Part of a small language model's weights.
Architecture: RMSNorm before each block, learned positions, no biases in attention or MLP, untied embeddings, normalized queries and keys.
Each number is 128 + 32 x the weight over the matrix's rms, rounded and kept within 0 to 255. Layers, rows and columns count from 0.

# layer 7 MLP up, 448x128, rms 0.161, rows 86-120, columns 64-127
[[100 125 121 128 111 176 140 128 150 105 123 135  87 112 139 131 109  66 113 111  90 171  66 132 109 178  84 102 121 154 138 138 142 151 119 205 126  90 180 131 159 150 101 184 121 132 130 130 151 160 178 169 149  89 193 129 154 146  94 112  57 120 144 129]
 [123 187 149 172 116 155  84 102 175 176 135  99 141 172  90 206 110 172 124 136  59 124 159 130 123 126 147 163 147 162 108 179 185 142 106 130 129 141 138 178  93 156 140 154  98  66 126 111 133 152 169 110  95 108  84 102 107 125 156 100 121 151 134 127]
 [169 114 146 128 189 127 187 188 144 139 181 134 177 162 113  92 129 110 136 145  95 161 142 211 194 122 120  99 237 151 156 163 180 120 140 107 157 122 102 157 166 125  70 156 106  85 117 131 159 150 122 113 131 110  99 169 140 151 112 147  97 129  72 132]
 [156 121  64 135 180 149 148 131 116 130 151 170 127 129 182  91 166 150 131 181 114 174 141 146 128 141 146  89  85  60 180  63 121 153 132 126 157  76 135 145 191 174 131  98 146 103  73 170  86 119 128  90 117 169 157  97 156  92 140 126 148 145 165 178]
 [139 149  79  94 140  96 115 137 143 126 139 101 199 157 132 119 159 156 189 106 142 206 135  67 146 124  51 188 111 110 175 120 172 131 136 117 162 171 185 107 164  99 136 107 132 108 172  95 131 144 192 139  78 188 141 100 176  64 124 109 127 144 145 174]
 [ 71  94 123 136 159 112 133 125 149  94 144 168 133 151 138 125 102 101  79 167 135  78 162 166 143  98 146 115 142  96 154 180 166 167 182 133 160 112 170 172 110 111 106 124 111  55 119 167 158 174 116 144 212 129 122 138 154 121 122 139  87 122 187 143]
 [118 136 101 182 109 125 150 126 133 111 126 133 156 171 112 163  70 137 157  91 116 124 125 187 131 127  93 152 158  73 115 161 142 109  95 158 121 181 136 115 153 188  88 218 123 130 132 124 141 135 155  52 132 111 164 161 147 165 144 102 113 167 169 130]
 [ 96 136 154 140 178 125 114 221 183 128 171 185 113 109 107 169  88 174  92 135 100 161 118 126 100 142 129 170  84 140 143 135  74 188 106 109  97 149 139 134  97 113 113 109 129 146 112 114 161 163 128  60  84 148 124 114 146 118 158 143  97 124 182 123]
 [150 147 131 135 170  80 124 119 163  82 154 190 162 146 192 135 146 149 110 121 166 153 170 206 174 106 102 102  75 145 124 147  97 132 140 175 114 149 143 163 167  74 176 101  87 169 148 124 138 103 164 104 185  83  90  87 117  97 178 114  99 138 130 128]
 [158 131 140 110 127  82  83 129 111 148 158  76 153 130 120 116  86 118 127 157 149 123 145 118 195 106 134 127  90  93 106 152 116 123 153 115 118 139 132 113 159 157 147 162  90 136 146 126  89  82  94 127 145 148 136  79 108 124 108 138 137 127 122 125]
 [141  83 139 106 117 158 133 145 105 112 156 108 126 206 148  91 147 103  85 161 109 164  80 137 115 153 167 142 105 118 121  56 119 151  76 142 127 153 114 165 162 105 157  83 102 193 103 122  62 150 136 123 117 193 137 184  95 115 189 160  84  93  62  78]
 [121  59  96  90  92 154  86 109 153 136 100 168  85 163 106 123 126 105 178 138 102 112  98 156 123 138  74 175 127  96 121  98 186  89 231 148 139 102 142 126 180 163 115 144 121 131 115 107 127 101 135 159 120 151 147 129 135 181 137 180 122  87  97  88]
 [140 101 103 121  62  99  83 108 102 130 151 129 108 113 190 105 123  81 140  78  98 116  75 154 169 152 159  85  76  99  91 111 137 145  36 147 123 118 169 116  94 121 117 132 116 129 178 145 101 172 147 147 163 109 111 138 124  70 119 100 178  89 137 117]
 [ 93 155 125 167 130 120  88  74 137 101 132 121 111 167 134 180 164 131  67  55 109  83 128 108 169 143  81 127 125 126 114 125 234  85 130 143  52 143  76  89  90 150 120 127 137 157 168  82 139 192  98 126 147 127  91 134 129 130 175  65 128 156 107 131]
 [143  84 172 137 176 109 162 131 138 182  83 130 127 114 123 128 197 117 134  71 143 116 151 141 232 134 132 116 164 104 123 103  82 175 100 148 151 122 108 124  67 134 120  82 124 171  71  79 103 166 113 197 145  89 128  98 155 109 145 130 144 129 105  57]
 [143 128  94  92 102 136 176 136 127  99  49 134 170 132 170 146 210 145  95  83 109 149 137 124 130 127 102 133 109 133 112 119 143 107  66 104  76  83 137 157 106 113 150  89 105 161  97 136 108 154 110 158  29 106 143 148 122 156 135 149 132 140 153  81]
 [145 126 125 161 119  69 114 122 146 153 161 142 115  90  91 115 125 135 140 106 198  90 159 110 167  82 175  70 137 135 106  95  98  73 109  85  77 131 160 143  85 108 160 133 138 161 142 123 166 120 155 101 116  89  96 112 125 138 110  70 189  96 101  95]
 [104 108 112 159 121 140 134  70  72 172  99 121 116 170  90 123 159 173 157 114 158 115 146 116 110 111 170  98 122 101 203 128 125 128 168  96 101  82 156 154 143  99 162 169 161 122 146 163 131 145  77 150 143 104 190 144 101 115 145 131  75 142  59 118]
 [123 117 168 139 165 122 100 151 127 101 121 132 140 126  81 141 162 129 104 137 111 131  91 173 147 136 144 112 143 122  83 183 119 149  74 120  53 132  51 104 121 134 113  88 175 135 155 105  76 124  84  99  82  76  93 114  87  97 192  87 141 111  98 159]
 [177  74 102 124 125 172 140 166 141 178 161 155 110 144 109 124 134 119 162  82 131 135  97  98 113 140 176 113 152 129 128  99 118 183 161 163  65 110 137 144 146 130  55 154  74 190 155 162 168 128 135  92 168 128 132 111 174  87  92 117 101 151  77 125]
 [123 139 146 101 161 123 192 145 120 114 164 104 143  95 128 129 112 114 165  87 137 185 128 124 160 178 131 121 126 150 145 109 117 175 144 164 162 126  83 135  60 131  50  88  88 121 145  85 100 155 128 118  85 160 170 156 113 119 143  56 155  74 143 114]
 [166 156 100 149 105 107 134 150  74  70 184 155 146  88  81 157 178 139 167 115 163  99 118 102 156 105 120  91  87 137 138 131 110 147 163 142 160 111 147 136 159 118 178  84 116 142 130 171 151 120  91  93  75 100 110 117  98 139 177 124 152 174  89 122]
 [141 147 112 137  87 139 170 123 150 101 165 110 154 106 118  76  99 191  94 162 150 144  79 157 120 126 138  88 138 114 111 104 149  79 129 137 167 163 121 137 166 103 153  97 159 159 125 125 152 108  95 134 116  99 165 162 111 106 127 104 129 154 148 130]
 [ 78  75 125 142 205 148 111 154 175 123 134 169 124 130  80 121 152 167 150 117 144 145 113  89 113  99  90 146  84 118 130 179  78  98 184 173 185 179 125  77 140  98 161  98  61 121 137  99 132 131 136 132 155 150  66 135 100 113 181  81  79 119  94 159]
 [136 130 141 119 125 106 115 152  61 121 105  88 176 121 132 116 181 145  74  85 122 126 159 148 156 126 163 187 149 119 125 162 149 164 148 132  95 148 125 136 154 147 125  39 133 170 127 130 130 158 139  85  86 120 142 179 114 137 147 160 143 148 183 140]
 [172 117  81  98 125 147 114 131 126 159 170 108 105 127  72 123 111 168 136 113  82 123 139 115 110 160  95 140 126 116  93 155  99 109  87 112 111 104 160  97 150 129 106  90 133 110 157  91  67 140 174 187 126  98 111  79  70 126  76 151  76 117 117 136]
 [142  83 144  84 146 132 173 134 154 150 116 147 101 106 157 134  75 150 132  95 173 116 113 107 117 132  90 120 133 106 117 102  96 133 109 157  84 103 126 176 135 130 151 131 154 116 116 138 127 130  97 139 131 159 170  91 118 110 150 104  99 167 146 135]
 [151 111 160 180 156 109 104 160  58 113 179 163 160 133 167 136 105 143 183  89 142 134 162  91 117 106 121 132 120  96 140 135  74 130 148 175  87 118 125 137 180 155 153  82 156 101 165 173  79  95 111 135 150  89 107 120 121  98 147 148 149 154 116 135]
 [ 77 118  80 144  90 176 132 110 103 134 113 158 110 144 128 110 155 130 110 124 159 161 138 115  30 126  84  98 143 150 104 121 138 168  70 128 139 115 125  89 140  70 201 139  89 148 143 118 130 167 128 135 125 154 191 112 144 132 150 167 125 184 120 146]
 [114 176 130  80 152  90 124 135 110 103 103 115 134 128 122 128  94 108 146  76 110 118 136 169 138 116 143 133 146 151 143 158 153 161 110 175 127 100  48 157 167 211 116 192  83 187 152 125 140 114  66 162 108 180 143 140 196 147  89 188 162  95 115 112]
 [128 167 152 158 108 140 110 122 142  96 146 123 169 197  94 213 106 110  41 138 131 136 154 135 161 166 178 116 154 108 103 111 158 120 112 110 125  94 131  86 167 107 117  87 179 166  92 113  45 182  88  97 180 195 170 172 135 102 154 125 128 129  63 109]
 [105 143 113  71  77 141 150  93  84 221 155 117 150 118 177 114 198 124  64 155 125 108 135 164 129 129 156  59 110  89 175 106 135 129  60  86 104 144 107 138 121 118 108 179 145 165 210 144 177 141 104  75 148  79 108 146 132 142 119 140  96 147 115 108]
 [125 107  91 131 201 173  60 138 164 164 142 157  91 135 137 145 221 128 146 123 167 130 159 118 109 107 117 158 105 101 132 180 147  83  86 107  63 146 132 108 128 132 136 116 102 143 142 116 146 112 123 148 133 103  88  91 140 106 110 121 145  98 166 139]
 [183 111 143 124 111 117 103 108  48  91 139 144 150 184 148 122 117 111 130 141 127 141 184  90 179 101 162 124 128 202 113 121 143 104 109 164  84 157 139 147 132 122 115 102  68 178 115 104 124 163 130 127 157 117 130 123 148 145 114 137 114  91 176 147]
 [106 126 150  70 182 128 142 119 128 150 135  99 111  93 134 132  86 148 126  98 177 143 147 116 145 139  72 141 140 113 124 114 118  69 176 166 137 125 159  99  88 169  75 120 132 108 121 125  79 148 107 118 125 145 166 156 111  67 166 193 124 109 165 171]]
# layer 7 MLP down (transposed), 448x128, rms 0.0409, rows 86-120, columns 64-127
[[172 119 136  78 156  91 103 149  84 117 110 100  68  41  84 134 171  88 148  91 178  76  86 158 170  94 158 172 141 119 145  68 140 121 126  99 123 125 134 155  95 103 192  99 134  78 128 176 137 124 186 102  91 148 107 125  81 128  75 164 168 156 102  87]
 [ 96 105 101 145  53 138 102 145 114 101 109  96 105 154 108 146 129 117 118 123 110 133 136 134  95 136 150 164  98 121 117  67 146 105 136 174 119 158 104  95 156 172  98 113 114 169  95  41  65 101 135 144 115 176 168 116 125 119 130  97 124 121 129 115]
 [ 84 116 139  58  96 139 155 134  98  82 113 127 116  45 105 131 127  96 117 139 109 167 167 116  97 108 105 143 112  91 175  70 149 120 162 133 134 141 178 160  86 199  76 134 152 156 120 141 155 134 118 103 193 142 128 158 115 124 111 163  96 133 116 202]
 [ 72  68 128 139 134  68 131 112  93 146 141 144 160  92  58 150 111 117  81 192 123 132 163 125 166 133 169  90 121  84 153 149  65 126  88 134  90 130 157 152 131 129  86 108 111 173 122 148 165  78 104 124 150 138 153 137 111 111 127  77 135 123 117 212]
 [146 137 133  99 130 150 138 138 147  71  87 160 177  72 108  89 161  71 165 129 108 125  81 169 172 136  82 155  85  49 119  87 160 131 142 125 174  80 130 143 180  98 164 150 134 119 134  86 150 109 162 112  96  65 143 132 105 127 137 149  81  67 124 140]
 [165 147  96 143 117 127 158 150 166 159 176 137 143 194 108 111 107 136 138 104 121 113 125 151 135 108 174 122  92  92 148 110 152 180  88 115 125  75  99 165  95 120  93 112  73  58 107  81 140  98  82  98 125 156 134 129  83 171 140 131 120 184 121 162]
 [160 157 116 102 164 192  76 122 120 119 117 107 124  48 163  55 113 124 172 102 122 112 146 114 225 116 126 138 138 139 132 133 154 165 139 164 114 156 122 167  93  94 158 125  96 125 172  95  93 148  61 167 119 170  64  83 144  97  92 168 133 168 118  91]
 [149 119 148 176 107 101 103 164  87 147 188 192 151 110  91 106 138 114 130 113  90 120 165 148  86 117 109 100 121 105 204 152  68 172 103  85 198 139  91  61 125 148 100  73 186 128 110 119 120 127 156 134 142 132 135 156 150 172 134 120 136 179 144  87]
 [104  92 127 155 158 109 127 130 148 156  79 130 158 128 119 129  98 136 110  91 117 103 197  56 138  99 171 109  91 161 162 106  66 120 105 103 187 106 104 169  72 138  74  86 106 115  90 136 155 144  95 132 156 137 115 159 136 124  91 156 176 147 131 117]
 [151 161 141 124 120 156 162 124 122 104 146 145 111 118 144 111 192 128 142 124 129 111  98 120 160 107 120 162 138  67 114 107  85  76 112 171 147 114  90 127 112 106  89 156 142 121 147 115  79 115  70 124 128  83  65 138 102 109 108 169 102 153 134 110]
 [ 97 113 144 136 106 130 126 116  86 182 177 155  87 123 110 116 116 138 149 134 138 116 144 137 125  66 140 117 154 185 133 197 107 155 121 138  78 150 181  97 159 150  92 149 127  94  99 136 149 100 118 112 128  54 111 122 100 142 119  98 136 144 171 112]
 [151 153 167 149 154 126 109 122 116 151 114 156  75 142 104 112 120 134 136 127 139  79 117 141 141 155 128  91 159 121 115 129  92 138  91 163 175 163 128 156  81 137  79 151 143 122 117 156 107 114 106  74 125 162 120 109 142 114 138 133 148 126 123 124]
 [178 111 155 137 106 120 147 132  80 122  57 128 144 192  98  94 174 127 115 130 144 106 159 145 117 103 214 155 166 138 127 141  68 117  97  96 167 112  94  67 123  65 154 137  84 107 146 181  82 156 169 109 115 135 141 136 188  91 102 135 173 139 138 151]
 [163 105  87 153 161 110 190 171  91 130 144 172 164  57 125 128 116 131 155 126 211 207  81  98 121 138 113 115 129 110 117 109  76 123 168 123 126 122 150 124 103  95 152  98 100 110 160 176  74 105  96 129  89 142 122 153  78 140 143 130 135 153 144 104]
 [ 94 135  90  84 143 185 121 130 163 130 104 100  84   7 109 130 159 150 206  95 119 180 137  92 181 115 145 186 132 144 120 106 153 113 145 120 154 149 155 100 104 105 115 127 140 124 143  98 110 106 124 185 119  95 155 134 143  85  37 177 134 158 110 134]
 [144 116 149 105 124 134  93 114 103 154 129 139 159 188 111 146  99 149  85 118 157 109  98 159  88 117 145  67 125 158 121 216 125 138 137 164 145 133 135  96 140 182 152 146 126 132 121 173  92 147  44 141 110 117 123 155 124 150 150  73 124 120 163 162]
 [170 160 150 143 110 128  96 143  81  77 169 126 124 109 112 181 160 152 140 134 137 106 137 156  93 121 127  81 131 199 174 144 142 127 123 140 101 150 171 140 135 170 141 126 166 155 135 126 148 147  92 146 109 123 156 106  78 157 218 133 102 131 138 111]
 [160  75 110 106 112 171 130  64 128 141 168 147 149  93 158 142  76 141 117 116  93  77  97 154 121 187 118 156 163 169 181 153  92 131 136 160  97 144 103 167 107  93 119  96 166 177 140  63 134 121 151  92 156 174 135 141  79 110 192 107  91 156 116 118]
 [141 140 120 128 210 118 128 115 150 122 203  72  99 166  85 131 102 145 126 105 119 124 109  69 174 136 146  74 136 122 121 224 123 192 118 139 171 102 147 114 122 124  92 159  89 137  54  85 106 108 121 113 108  51 146 156 139 193 127  80 146 113 174 163]
 [ 82 141 126  79 161  85 166 106  87  83 143 159 137  33 161 103 147  85 171 154 144 138 108  36 134 124  99 143 146 128 135 100 172 119 166  87 124 154 125 107 120 134 109 113 158 118 149  96 123 161  67 114 148  90 124 156  59 184  75 153 136 128 125 187]
 [101 189 114 156 140 171  90  92 102 102 138 128 192 119 154 159 141 202 110 114  91  79 117 172 139 119 138 102  80 119  55  90 132 123 152 161  74  97  98 112 128 170 142 188 120 156 107 136 201 158 146 143 127  54 102 145 170 115 143 118 126 145 103 146]
 [132 193 126 138 130 199 114 108 104 162  96 124 181 198 165 142 137 136  54 139 107 149 188 107  82 192 105  99 100 122 157 148 147 107 136 145 142 135 117 130 159 162  86 127 109 138 102  95 157 221  98 156 145 128 177 138  95 117 122 153 141 184  91 164]
 [148 125 110 116 130  96 122 130 110 102  93 129 117 142 103 140 153 113 187 115  66 135 120 112 120 150 136 131 145 139  92 166 113 134 121  95 134 119  80 101 107 140  89 147 236  82 136 119 144 186 139 102 130 124 139 111 158 152 107 100  96 100 145 128]
 [132 176 130 105  78 133 139  42 128  74 130  98  67 114 134 129 125 135 114  92 140 107 142 123 100  92  89  92   1 133 156 109 181 100  87 135 117 119 146 149 133 187  80 154 107 110 192 151  81 140 144 170 174 114 143 111 104 166 131  92 136 125 133 123]
 [136 126 130 170 169 140  53 120  65 190 120 132 144 126 121 116  84 174 160 138 177 111 106 175 138 117 122 134  90 126 140 130 140 106 166 142 159 152 158 141 141 150  87 179 104 124 190  84  78 135  90 211 119  70 142  85 141 124 175 137 158 116 119  59]
 [113 169 123 130 116 138 131 134 126 148 146 174 131 161 141 153 139 152 131 131 136  91 126 156 107  83 128  97 142 125 139 136  95 154 123 160 154 153  77 142 123 147  96 111 120 175  74 146  75 137 162 105 114 165 142 126 153 127 230 104 135 136 171 125]
 [132 158 143 161 159 175 156 116 108 142 103 129 132 127 125 124 124 139  84 119 103 125 142 153 136 126 117 136 126 143 103 109 132 147 173 152 130 163 117 116  82 113 130 148 122 106  87 116 128  78 122 152 115 118  59 204 178 121 141 129 111 112 155  85]
 [119 117 113  98 121  97 146 143  70 121 100 103 143 165 180 164 133 115 113 154 109  92 126 145 134 140 154 129 112  80 118 101 131 135 105  76  89  89 113  90 164 147 111 162 146 170  99 163 114 173 181  72  56 155 134 130 174 123 137 125 110 157 170 135]
 [115 151 128 112 151 159 144 230 153 140  97 126  72 134 151 140 127 107 151 102 150 161 138 145 140 126  92 123  92 106 102 131 169 124  86 125 152 101 128 104 127 133 159 134 135 114 188 117 174 124 170 107 131  26 162  82 183 134 157 123 126 131  86 142]
 [123 114 123 136 176 119  77 153 138 138 180 147 124  94  50 151 145 198 117 129 117 181 123  97 142  97  96 151 122 159 220 114  67 155 156 112 156 148 121  89  95 165 107 147 122 152 160 173  78 126 105 158 106 114 158 115  99 115 152  60 112 121 123  79]
 [126 169 142 126 183 114 115 128 126 112 232 108 169 158 141 151 156 103 161 109 110 139 135 172  99 125 145 119  94 136  64 119 113 120 128 135  96 162 146 145 144 143  85 106 120  84 160  77  45 184  80 132  83 109 136 165 223 162 214 163 174 105 129  97]
 [184 105 154  92 139 174 129  98 147 191 154  94 109  46 138 171  74 118  93 155  77  80  56 150 125  91 106 177  86 139 185 145 167 170 117 140 158  98 142 108 106 138 165 107 152 114 140 143 120 122  73  81 161 177  74 158 146  69 162 109  85 107  84 101]
 [101 137 187 129 113  92 105 124 129 125 118  94 141 150  97 119  98 141 141 170 140 101 135 132 146 140 126  81  80 162 139  96 133 198 111 115 188 156 148 137 132 126  84 125  75 198 118  81  97 130 161 146 146 115 104 151 126 111 144 130  88 179 174  80]
 [139 120 116  98 143 111  70 117 152 104 163 137 157 189 117 189 137 151 106 136 141 130 151 138  88 147 161 141 188 170 140 210 159 122 158 192 130 104 119 103 126 134 143 108 170 206 178 123 148 114 127 126 144 127 140 168 135 110 131 180 171 160 122 178]
 [161 118 151 141 102 114 106 130 189 117 155 115 188 130 138 131 167 166 108 184  71  91 125 193 135 120 147  94  76 133 140  92 106 129 172 168 161 142 129 131 146 139 115 121 112  70 181 150 147 132  93 161 136 117 121 116 177 164 123 118  98  87 116 108]]
# layer 7 MLP gate, 448x128, rms 0.164, rows 87-121, columns 64-127
[[134 156 155 130 125 157 146 101 161 163 159 153 157 158  95 144 146 151 107 153  91 100 143  62 115 132 143 159 190 177 139 164 181 126 110 107 156 111 125 150 159 122 172 142  89  64 103  88 111 174 204  97  91 123 103 106 111 128 179 109 129 139 112 140]
 [ 56 183 112 146 165 134  58 184 144 154 111 133 145  90 109 102 105 145 103 122 149 155 108 145  94 107 135  79  91 121 134  86  56 123  83 140  88  92 213 129 174 170 113 107 109 153 155 167 132 104 108 147 143 111 146  72 164  90  99 141  92 148 203 115]
 [126 127  66  88 159 145 151 230  95 136 132 124 159 125 113 112 147 124 134 113 139 141 202 102 183 113 151  85  85 122 124 134 145  72  78 142 167 103 145 133 177 101 142 141  84 107  82 120 171 105 106 129  92  42 101 161 123 104  57 139 204 128  93 134]
 [136 153 126  99 142  85 124 159 148 151  85 125 157  83  73 139 142 120 109  95  80  82  99  80  69 171 128 101 108 131 129 136 122 123 163 236 114 144 144 135 121  90  57 112 133 202 119  75  81 130 161 142  77 123 139 169 119  86 148 151 113 160 162  84]
 [109 157 134 101 173 141 103 162 133  96  81 113 143 155 103 125 124 104 119  94 145 134  89 115 138  90 144 127 139 178  87 104  88 112 100 154 111  91 153 114 192 120 117 117 116 145 167 141 111  97 120  82  99  97 139 135  94 124 158 136 147 141  93  93]
 [145 114 139 153  75 121  59 122 123 121 103 154 139  98 147 153  87 223 153 133 153 129 148 163 132 131 150 156 114  84  87 112 148 116 156 199 117  69 172 140 113 111 247 135 150 186 130 141 130 121  98 113 177 168 162 133 132 132 121  78 125 161 160  59]
 [113 151 140 198 154 121 124 162  79 115  60 170 152 116 106 142 171 121  75 126  82 109 187 188 195 127 145 142 104 137 160 209 126 144  94 118 169 125 157 129  77  88 121 103 140 127 124 106 179 177 109 161 125 136 168 255 124  97 144  99 153 114 114  39]
 [142 134  80 180 113 184 118 157 177 110  74 157  87 156 141 153 112 190  76  98 157 132 148  76  78 111 120 101 107 152 124 167 117 156 120 102 173  76 134 147 142 132 179 139 159 140  56  42 119 143 149 103 111 126  96  52 124 136 131 112 152 184 132 181]
 [136  99 147  94 116 146 169  97 146 121  76 111 152 125 104 119 132 137  93 151  77 142 130 117  92 164 153 155  83 144 132 123 157 134 139 135  95 137  97 125 143 131 118 149  88 134  89  89 145 202 116  88 116 103 116 163  96  95 155 172 131 128 138 153]
 [122  95  88 132 150 190 113 133 127 161 165 189 126  92 141 137 152 124 142 129 112 134 124 180 146 127  92  90  91 136  85 131 145 144 127 161 161  72 145  73 173 156 158 147 128  67 178  51 179 136 117 166 149 159 166 130 151 140  78 151 137  56 103 172]
 [120 180  83  79 165 140 125 142 113 125 187 101  65 109 156 164 149 128 180 136 198 115  98 127 188 146 161 114 154 166 136 184 136 154 122  70 193 132  97 140 136 138 124 120  85 135 106  49 152 153 102 137 148  95 132 147 134 114 131 170 128 153 153  88]
 [ 92 156 137 144 107 121 125  93  92 133 141 135  98 133  96  86  78 127 166  94 128 129  75 130 101 147 141  51 112 159  73 157  90 123  61  95 129 124 144 132 111 158 167 105 144 120 178 143 102 198 114  80 104 129 117 134 134  54 165 111 156  94 101 128]
 [124 147 145 133 113 128  79 151 203  94  75 161 100 176 104 141 106 165 112 130  76  81 128 125 158 119 138 109 120 130 111 154 113 148 121 136 134 152 108 116 126 142 131 157 147 118 149 105 173 101 175 134 138 116 104 151 150 122 166  57 120 158 107 141]
 [169 134  78  82 190 159 129 102 141 162 156 160 123 192 148  88 133 158 145 143  50 164  93  78 102 110  90 120 119 168 118  75 167 117 134 137 124 117 172 130 207  47  81 132 110  33 107 134 188 106 124 139 197 161 125 141 114 136  85  94 140 133 145 208]
 [ 96 124 162 106 101 118 121 111 126  80 112 109 121  42 145 147 135 142 110  94 113  55 117 138 179 157 175  82  85 144 166  87 146 109 124  73  59  69 183 153  80 118  85 106 220 119 117 108  83  82 160  98 104  77 160 122 134 140  75  97 160 143 114 124]
 [122 133 109 142 109  86 154 112 159 165 118  73 177 122 127  99  86 132 153 109  94 123 155 102 113 160 170 108 161 143  90 118 167 156 101 140 109 141 102 100 127 147 148  99  88 108 104 105 139 172 143 137 140  73 156 155 190  90 116 121 126 120 169 108]
 [128 172 133 125 163 123 103 155 143 114 144  35 132 206 132 135 114 104 111  79 187 159 114 212 108 137 149 131 150 121 178  95 113 154 116 169 148 109 140  87 120 166  82  87 109 115  89 134 137  94  91 153  94 210 161 137 160 133 127 171 101 139 164 101]
 [106 137 140 127 155  77 129 156 104 165  76 149 111 143 141  96 141 142 135 154 118  80 133 161  95  88 142  81  96 103 141 154 153 106 115  96 199  76 117 110 148 148 142  95 113 119 113 133 145 119 187 131  93 128 126 121 148 133 119 157 145 130 177 106]
 [121 149 155 139 135 125  91 144 144 129 165 170 109 167 127 156 111 153  97  72 136 127  76 179 155 163 182 169   6 205 136  96  92 160  92 115 125 170 183 149 122  96 162 119 103 125 164 141  99 119 192 100 129 121 126  57 146  77 102  70 139  97 173 143]
 [ 86 109 104  80 128 121  75  97 123  98 186  91  96  97  94 112 109 151 112 107 138 157  29 108 158  84 120 162 147 156  79 122 104 114  94 100 198  84 136 152 156 120 126 117 113  90 115  85 147 116 157 186  87 143 144 179 130  89 125  52 151 118 132  95]
 [189  92 108  84 151 100 124  90 109 112 130 114 129 136 108 155 153 154 131 172 146 125  80 133 169 111 164 176 161 145 134 142 110 142 135  76  99 129  77 193  61 136 167 116 145 141 119 145 133 116 171 124 132 101 109 168  76 162 148 174 163 108 130  34]
 [149 156 149  52  95 124 152 105 151  75 115 112 133 109 144 109 127 131 147 208 166 157 129 135 109  96 141 164 109 117 148 138  79 106  97 100 136  92 109 114 167 141 136 104 194 130 113 140 136 144  89 145 140 185 131 155 127 108 126 152  95 156 100 144]
 [ 92 163 164 175 175 155 107 150 179 105 145 151 109  90 184 108 169 116 128 137 102  86  62 112 122 100  86 109 149  99  84 169  84 117 203 156 130 189 141 121 155 106 170  83  76 126 135  92 114 143 183 202 172 139 143 115 133 114 153 148 101 183 172 159]
 [130  67  93 186 104 141 134 168  92  75 145 158 113 105 125 198 122 167  64 119 155 104 144 162 130 190 164 120 167 139 167 173  70 111 130  88 118  74 138  82 161 155 131 117  96 149 112  77 107 117 128 132 108  83  94 107 151 161 124  99 122  94 144 139]
 [114  94 125 156 103  90 107 101 113 120  91 130 140 159 106 152 136 111  71 150 143 140 104 122  78  90 132 113 108 157 123 192 121 133  69 114 141 106 107 125 139  89 170  92 133 143 154 106 103 109 178 122  97 115  95 146 144 114  78 123 117  78 143 183]
 [100 157 127 131 143 125 140 140 112 100 147 109 108 147 116 128 110  88  89 165 122 136 188 135 193 157 139  87 138 159 158 161 141 109 131 169  99 138 164 118 116 116 121 175 140 126 110 123 119 139 169 115  94  98 112 131 100 153 151 195 110 114 161 164]
 [183 127 101  68 152 102  95 156  96 141 125  84  75 146 133 144 107 118 159  94 158  92 141 177 158 127  80 107 101  54 161 170 122 147 161 125 103 111 103 132 126 103 181 157 146  57 146 133 208 108 106 100 129 134 132 119 140 102 114 128 104 157 140 111]
 [138 123 141 136 142 137 140 137 156 116 104  95 156 138  96 123  84 115 176  97 112 151 114 156 107 136 127  74  95 132 133 144  69 150 108 158 102 163  98 182 111 192 125  74 125 106 149 150 143 162 171 111  99 151 100  96 131 137 134 113 145 133 121 138]
 [130 161 172 107 105 114 189 167 106 129 123 143 100 137 102  94 116  51 121 117 175 147 110 178 140 114 103 131 109  99 131 131 137 130  72 162  97  64 121 127 170 145 136 165 154 177  75  99 121 127 126 108 100 111 106 152 152 134 107 141 199 145 136 174]
 [ 65  83 142  32 164 122 176 128 155 186  96 104 109 116 179  70 118 130 125 173 147 129 115 132  95 165 153 137 163 173 115 171 167 132 120 116 125 141 138 193 109 169 223 170  47 123  95  73 155  94 132 146 152  78 132 120  55 116 124 112  98 123 184 140]
 [105 148 148 122 141 169 136 173 119 170 159 115 106 132 147 170  63 127 118 119 141 122 129  95 122 113 100  72 109 113 176 188 216 161  78 126  97  95 107 162 136 114 127 103 106 157  75 109 129 175  77 151 158 122 137  99 143 154 147 105  86 154  83  53]
 [105  91 112 181 124 100  74 133 114 114 136 119 132 119 115 111 115 131 140 132 143  85  98 179 159 141 177 112  98 120 141 121 150 120 151  56 192 133 197 135 108  84 150 114 178 142 133 106 112 178 176  84 106 148 121 153  77 116  87  81 119 128 142 138]
 [128 137 156 192 163 108 228 114 109 129 167 180 152 102 179  77 147 138 114 138 225 106 127 144 129 102 109 148 113 150  96 160  90 127  93 169 129 101 140 134 118 194 144  99 139 135 114 171 125 129 155  80  92 127 113  85 113 147 149 130 131 154 101 114]
 [127 116  69 127 106 142 147 144 137 174 155  94  97 121 150 160 160 160 159  90 131 149  76  91 141 148 125 114 101 132  53 159  99  98 121 169 154 160 147 154 136 161 182 100 104 123 183 176 154 102  84  68 149 145 113 136 154  90 131 142 135 157 154 112]
 [159 124  88 115  76 151  91 127  66  73 151 127  93 104 200 175 118 180 101   5 131 188 151  98  85  88  83 136  75 141 157  80 196 138 123 135 157 133  89 153 159 128 143 131 165 129 147 123 122  41 153 150 160 173 133 118 130 151  97 119 121 154 173 104]]